{"head_dim": 32, "vocab_size": 3491, "bias": "none", "init_std_qkv": 0.0456, "init_std_down": 0.0, "beta1": 0.95, "lr_head": 0.0115, "final_lr_fraction": 0.0, "batch_tokens": 131072}
Each number is 500 + 40 x the weight over its row's rms, rounded and kept within 0 to 999. Layers, rows and columns count from 0. Numbers have three digits each. The size before them is the row's rms in percent of the matrix's.

# layer 4 MLP gate, 768x192, rms 0.143, rows 218-285, columns 96-191
097:483489589477450480467476500493481551522477500501524463444509464534527427515568553512468516569520475549482533476468554447502465517539558498538422510487485596499444510544523549569467575509488559471551562476515483592545526544482539563572480470489494516551503515535557516507500529560558470477
099:443553459409526575537470472573550478449504491512441616537486532475471479496529444469509467491475562540484470500519511512483542467428509552445529530523518497453502547561545460487492508530521476474493497446530533529551432486539475421478537529525472504509416467564547522480496474579492539525
099:406481456580523532517496488514490487469541541555497516488524540520465497499456525523517440482522527482517482502525509507519446529495506497508488520502506563461468406608440441541533509477522547523478460536588448507479444473485493527503510439496434514490536581536524449512445575529461521458
093:588525542563512490438501496427483495572477493484473475587513424482455444449446500459512541490540547518538500511485509452456473490439482486475478538564467487549493458585507513568513499438530579480457558544543499475503502458454470546502505501521553539488469538467525533398429470522480487481
100:574577436527508572490523451494541515445425513470523443519480426588506543480492536470479502486452546492573550480599537542517466436585542501474479525526461537480487435512521555511489521531522525488468535500484499578477451502517540479504516421508579497480466473525489483525514539509510542485
094:445520511485482482515459517515529462527538487501574505547545534522445523545520469593476482465426554557507537447507484407505525599505466472460436470485466430554487524504557507454499439486504529550470555487489440497524430523581496524582503528457487535468472513443500456490462454519507497560
097:465514487509528554522465497486588482547544513477513470430406498518459540512492520454512497485493530443534496443501491505529465510482440402481513532494513461480535546462490549531533474521585553452539552456471517497479525468557430483411478542493538478573458496548522585505548518528543617500
095:539532530505508564510442523475499442588501517556444508483554498469547492514521467467495555476595497519405454541515459495496542482522522572442404504547496525482529491501495499393474545532554404490404513477498496517461499491493545484516498507502480517457565484513540497498504537532528595456
106:469548564565518414500448412505526481436486538473505519526545490472512514537463479495476568518517524503515451524500483483443431529490482464576576527453474508514516535511503555521464498483507407495477532544576491509524441536528412554502491483512476448523462477489465501534557454524538595525
091:452511479533560519491501445571492454497503539374535502531577472513492515521586499464491492492410432439495550464482492454533528498513480479476484463536504529485436468442542548484453495473541534523500428457524590485542537551513510500522417522540509467440478517485532456567452470462513489511
100:473571463496493512496546534563555499507514485476527480551480495551510547477508559521498503418521490548552457423517473537485481496449531460457455476542497486479490486503503548437466461521495488388460554528466426427471517455474448458486507438505453498532549489458537524432537464435519527537
091:509521519468379469507555488509463483520505434509495458506485498538526510448532546529478459530514491515504443460468495513456615452491483488525535501494489450468528498545481522509523556494522578541553467392468475479451418554461523559515573412537455520498456554508549524479521533605543438485
107:520576522556440543488467502581549495518445475507512563471486577523472540475460492510490481541483504482448540528494503472496454549522478461460513493537474465444492467462500520578550487558486422452508536498510446386505468467496489477506504465519514446567450494490469524537460499477548458530
103:499454434499455492540541448501409530476409540498512508488490508519530496461470493513456403591553597509512504462514484558516487521498462498499494448521514419490556484498449460442621508560545485450484493488455434492498447501453520512514515452515561480547527481489535505487522525491485543505
097:499490489509494424497556506510538541481473493502521480519469531475462407524482512509432514524440522500572498465544565591505567495511418528567449519480506539338455538502506520495465481454459521491468503448515501410522557510548509525510528505498544436453493555474456521483472461498439529484
103:522540471411531464618558533528501482555593459455469533583515508396459518484527434442514496539487523471441579469462516552466448497500432506511537470525511487503579443459493464500563511520538523542509475571487497502477557582485421512514501499526510530458441466501545468513438501522512527518
099:582440556599532482492488492466485510496512511559493522443528501519528550506406554455525536428476479465495496502507501508486435506503511488511518505450479465450483496462509512473520454470556458419496505565539527521409497489405492436488524529560486500488452459546567572483525415489496476443
092:466534500441502491475494502568498510521537502538444501446493542551503545552521575419533526555435508451529476606546512489497408459446460530504517522506472540470541541479474525539500503487517541509514549468602561466485491418575527483477522553534527533508481548509464496480553500488459514442
096:490496439518543489522517500494535492461513497555493474490509505508523500536534439489467452514510544437502530516493504552496532437450521485463502468497518478496474543488464438543546530479506441510448532482491548511452570474466501509457511429458488484493449530510546437477510494513608459480
099:524496523418510505501521539514429559407487473488481413500517473568514504486494531491516568503502496519569531469487531449560428534525477515461515492559551478461508442524518531531521499472531477514560508474536588521444565495558439548546561531459519432448461489537509466503509512453512555541
098:487438561544488522447463482513420464521492515489555445442532583468540562416551442495484468571497533492552382498469472496527510471474515473421555550463524491530478496528473475458555468541511503414489453514526498578505527486547449514529499473524574533486566520523487541425482500496502529546
092:477539527504436484549494487531467619461503583509506511494558555509502489516524513550460485488518483524489527482534500518553460474503561529515553489471532526565477555499523557547504542546451404467457469488508556448505514481445456464474511503495449492522513523502488528394486563439516512511
099:489519461523507544547537413494505469506504543469491503503504435432493546527426445509531591498541495496445480490474540474499537452486497529469480521446501531473458542503447550441471452501487547509554476459531511507464537503478468559424560552517463508496562471584486569525396485494507448440
105:492515568498473452519573554465479502438550509524533511481563500440507503489457453432445555560474563499443489480526513565515544495546488501556614532526543518415504539404518430521478469402532458431457511463513535521488518490518495520431505500539466548476535513511470540525484417527499490523
104:489519469517526553510505488508529476536468407541548421521411519536495523470459542493506506484542457483490598502384566481538518523503448507485412552556492428504436495456530573441544522511574494562509505522485503507572484523579503484521478557516484522514478492513534533440495466501574538522
099:529505482513501482451504560557520582490500504468516530516524477382457458490441571482471549460469434537494521466454489522525433495494460523553524546452501464508479588454522505463447536541500529445478503486442570506425499535558485537462527510537493440499468471486537451452470500509469496482
101:512523529453493462509514445462413503431551469521532494540512485449553480455473470551478472513526578511495501452537452450515430539424467559421479501496474480503460440502447481493514498512528552539442553492521417501534529509529559577531485482478495485587478500432501549525572554495515542415
095:533457562540521516476487504427510441505481601484459509534525467468546382502550539515496494469505470455537564486553526522509550430489536554510464491483496474511494449516544483491562519494477500556543516466502477504472581499514493540507453542522518558483500463459553441504496457496531468416
106:541433501511420409488521398554508532496447518473490533418414551495511442469474547495497443505468492495502457489513515531500498577472423488529526493505578493466519470524471497420513506507459451567474531532511450483506455493511531429541527522525502511459473526528467498567499498451523496449
102:463529518543498541488505489540481515499472433506498537494478554597570622444480578484493577503484562502528488486511464445515455501544529510474401457536481418496509440475495545519537496430508596415550506479446551504493449470521538498426442525486530509447438465482441451478486518468483560464
102:471470538482436488456558525511485562440500505460534469522501491556504575504467520574494479485520557483525505451409479462405548486499521510434449501597534450501528496501582469483521428545475472525539512500544517462434515500457504488526499522508497447517462512467475488545517555510511571530
099:569496560480495488428537502538495598516531518441544491544515563475407483449515490532477456443471532427485489522519544523520530513465543479470440424486530493461473429499442474434526535479508547498536512524584480469474511456479484541466467489501463511549516455505469520561505534516500457505
094:506471449429579514569485512497535492555531438468491461545554480499458523545474515468498477558494462526467463521544457553553576433526560509513504554537491465499490493555495516478499434541555409417424522496458469494443519478531492448412560432489473431410546529483519519519525551491526555480
097:508453547560442531477466597458400490478502501500522480409470497424511484487544512529570475474502536469532495539526547533507479606436508525490440503501481428525481476526508487507472459447494478528481464422486475543502490554431468473577523473515452539439499528491528496541533509534476630471
098:515556546537472505483459549452497514483504433434502551527468406496481522548523506498493534420544459481424495481547509495488561450544493483428422511501414488551530488505523450565509527501540574437508442541465514497523551502446490552458493534476463467560490504493469472548505536507550484481
099:501536460531477523595603418573397539460479503464522463463476613477474409499510556485427476488512497524446511529497485488496518459444457476432491494474499453520537510497473480479462481521547456449465462526473475424447456500473569530478477518470526502605557529498522505509505521495521525539
095:449505469552522427506462486470568553567472454550479489526530494538512461512503443498499527449509532534442491533451534512439474516456436488495468494497543478555463471466545503459515532545546477530491456498460510544492462537486452465482490481535518595459442495551571533491552567461484454454
103:549497455568451600494487491508512485538430437537470555530497579497554503485468521517560503485645517484490513505444452506465509509488475445477517530515531512530503498561474552491458512501494516444579505538548483533448496463434480520453537464480515485521548444461510512498501517424503493607
099:471529512485536478482556462532527559475464479535491513523547507431529520596490453456539555492467527439433480536522499478456532458536468506485425482477466577505500537458379494549461510451469502402489543523521526462492502515498527519543462481500420532535477489517501542475450511534589545522
104:510496504458437462469510502457404533393470475482527574500512590492470494481523530402523554469534397446430511538510440502544530447557494492401545545500563512539450513412473468482494488536522436465519506496507485515485552503477471532511493537539457549484464505475564513530529575495532530529
106:565490447509453535566578565532450473472469565476504492521531506559489452401541477520429505448474513532531589476534554495468536516446499432448561512476498520507585497567535436547455460468496414471497535507519525564486584518539501464499506536503478516529522530473494528488472537470513486494
097:516463439533481520544490460490470462561464445515549510472516501523531484501507549509421451453536524494494451459513570514509535533523493424544517519485514543475507483431453549507510596520484435438480496460476501490491529508489414523476533505466531458554516464579485527460524538556424523481
110:523500491482471521567457514479519467583503495508496454536472504450505522516437537467481516420513554531498531525510495450567436472489439486400510485521457541523461541525579493494490472526467487477458519528558533500521412480506533557487541480491469523561525463414530488575522523449425543495
102:460541492586536505503535478518550490478460540490528457440466494477491479527510522525522502468522458493488497620475484496534591503532528474484477488543529486520538534516517465512443544501545600529547481473502560488540522489513524492455466475548475500547446514417516584532453461564469504507
103:481516531588511547500475573431455538508510549484401539490452525494515482479540454452534474469524465442432552498494549398431511481518509527440540508550498549400498534493508581489463519453544538527472533599503553521486465476478484573549465566462534417576498513506510455425482583498488490481
096:512477538530519485454483556529489388454526498522458486450474518550550500588505549529460506532495571560512528578570569463459498480525504507445503422547501495488481422522475459502503516514471514512455529460516509514470453497414531505510570507458536491476530485468532488425462529536542529506
099:522456488461596536506513493473515509405592516561466566526502499471467509517514456491493498540551417502538483544452525512505496495503465481527511538419482472462515522558483545454495517554520455478527509517501432461550462509455490476503535550526529507490542428486525553506517470475472469494
101:491480508459553496531502474485476508578551534516547532508420483529446434517531440514528444472509458515457455490471589417501538481496495542505405449520461503490508471474506462529482420457509525599474554470468496519453548520573496498534426594501400453456481474475494565554481438484528455516
103:528555577575487481415544498484420530527495441544503490570535483532467502561518532572550430508532458507487500584493563525453485499467479564511442491418576449499529487585466514570550483505501512502546495463545503475548558516563459484549481589483515515553518485489407621439562504478533574494
101:485464425490490493513539543494519452522520536477544529438491426467525460461518449458453479531512504560538488520467544548515581487542517494467467474567537423455550524523524566464548500519523532572551468547497551485504460510509504499536543506504562509511558462468507498460560577557462399555
103:484502484539571499584491496504507473449441530496501517508514533516432488554505559509506556528535546477560474525511506482441572440450530446528473608495493500410512503455544456475477516510541520482468495398521509548590482443467474460508532508513501563484629511553591506456561496508481505504
080:476416498484512486457500491510432504567472508505554527522454548431477529487544506453507471452495592511501555500598561562474443515476522600477541519522522478521534499473508433478525464468458515493470507441463533499463407548503547486560470490541519513545546497569535504566468548502546428460
100:503481476481478482475489521447548483498545509480485516476429515490516530477521575426519581512503501544538542479460571434495484449599432471477512502479479481474521478523511463588555476509578578505490513521474527537457483525549470512464479456422535482517480539532522504523500496564398526412
100:534403493529491439492447548495447421501520462533506527503562532464572554532490519512545493512570520456466464535482523494484426539521500486521462474480476437530566462552498496443571473482539514452525534527558464494455550552464513470592522483456537515415562461427514430453538492497509505436
106:564544518508497563536463485467472557523526475492553515564499497495483413482499563564487547546470498529484539467477519473450532485582456492564497521370520536412381468547472504490512491513461544464546524564544527458545579535465556536566501497518505585458467528470496485511527447565552521507
100:516588517514415523461512493456512526529500577524554524457519537520502483449519530470557458512416470493537507477558536518465529490498537543490489489527494502488551448441516508445466536455545528511422482484508500519554515527491566519597507424523445485436542491459516495458490594476406490490
097:483508603478484556515543465489505495486522482464484514513530503532518473459547567475425439548436474523483513499503479522579520553467556512433478591531487475514433573494523539487519472530538422464491507507533446510431491453457476477476511516480525523484494495480513540641493500559491523510
105:459437504434455463501554476460479500537483489497506497468428455487549461530542444593488481451480549555449493501456523510462588437490453485472455478585523522499538561484515481480489457507457516399477553514511449447629459525431489504535487514534490467453566384467499470521484501487595554465
103:457511447476540485429470414484507484517502523484474484486477515452557548468465491470592492466464486454518541511530532538491505576544521487504588493476502474485540456423534482505506479525487516439469518432516475555498602547545521529504473470450475415541479579478584424546549569488495495496
102:494462451495475504544419471457499498571493468422481476468528514451538461413460482548527429536417515520544467478537488461545497454547506505441521446542540516506541509430416538516510475548636558474522507518530523504532454477467462449511454487552482438538495605471490426501514582534451498466
108:452514581498536532518479526482451511473512490507438472570503480453530450469455471426517486437503444466446471417539535517482493451528565590521499534515397519428464529447497457477523475484503537489521507557478533507455568541536454505495488544563446476459575500532415489514563469546522543508
093:448559541440513471558465502512498445511480470496497488559595477508510503484484548561542533573462468496520515490520430479493596510539518499436482481479478438472495512531514515518463542516520461523481505419484472427520454428442460526522515569612503435454529504495446417511542472517483560494
097:426514494560500494524500491513546547503499407521546499485561453469496533563483512510496554529470409523478486528543481476469493480525485474476472464514434507526552475526552500529521442473546448512474559557547383510568517511522550474481456544529522514555517531481456464371493537473481533450
102:521495452495530536455468408412542507518543534546475500439567491509594428484423457521518529532502517522450514453478489502427579595576417512525474505538534548474510468464524451544451464505545481462478509419544444503524444495473526557487554467485492457539501587477542533502475491529539470532
103:513492524491536482536486525454465521591544479554433495564522459486588522499522466453479535450544510471479451497526506496505511497594472509550423572529442498515551507432507509440438429506475559504472449548478533524544515508519514534563484449495523485370489543528474483457510470444501480518
104:454442523477514530550494449462510519459506495453520509483492514472467499561586511540513458484530511526430560505484537478567487499544459514503578443460384547515456556502458533548484515471503467464435456473546556519460474479495538503481441502539528429494470470476470561489547476497461510441
094:540383498510481487519451514458505443506553599563580466462465527505448545429587485519515505565500497540548454520541518527451495455518507533484412477483470543543461450485506564468470473456485574465477499481548451514459439439499527569533503517451525520482473548443502496419532494500488517562
107:502469491469539520554487484488494499407498501442496543445440483478448481533539476489526533483509535444497450474571442491532411503457419515453456498574453459516552480412416529510497553525438498561444479436534527479523466553555464473449514521504430535578482536555440574498483511444539493459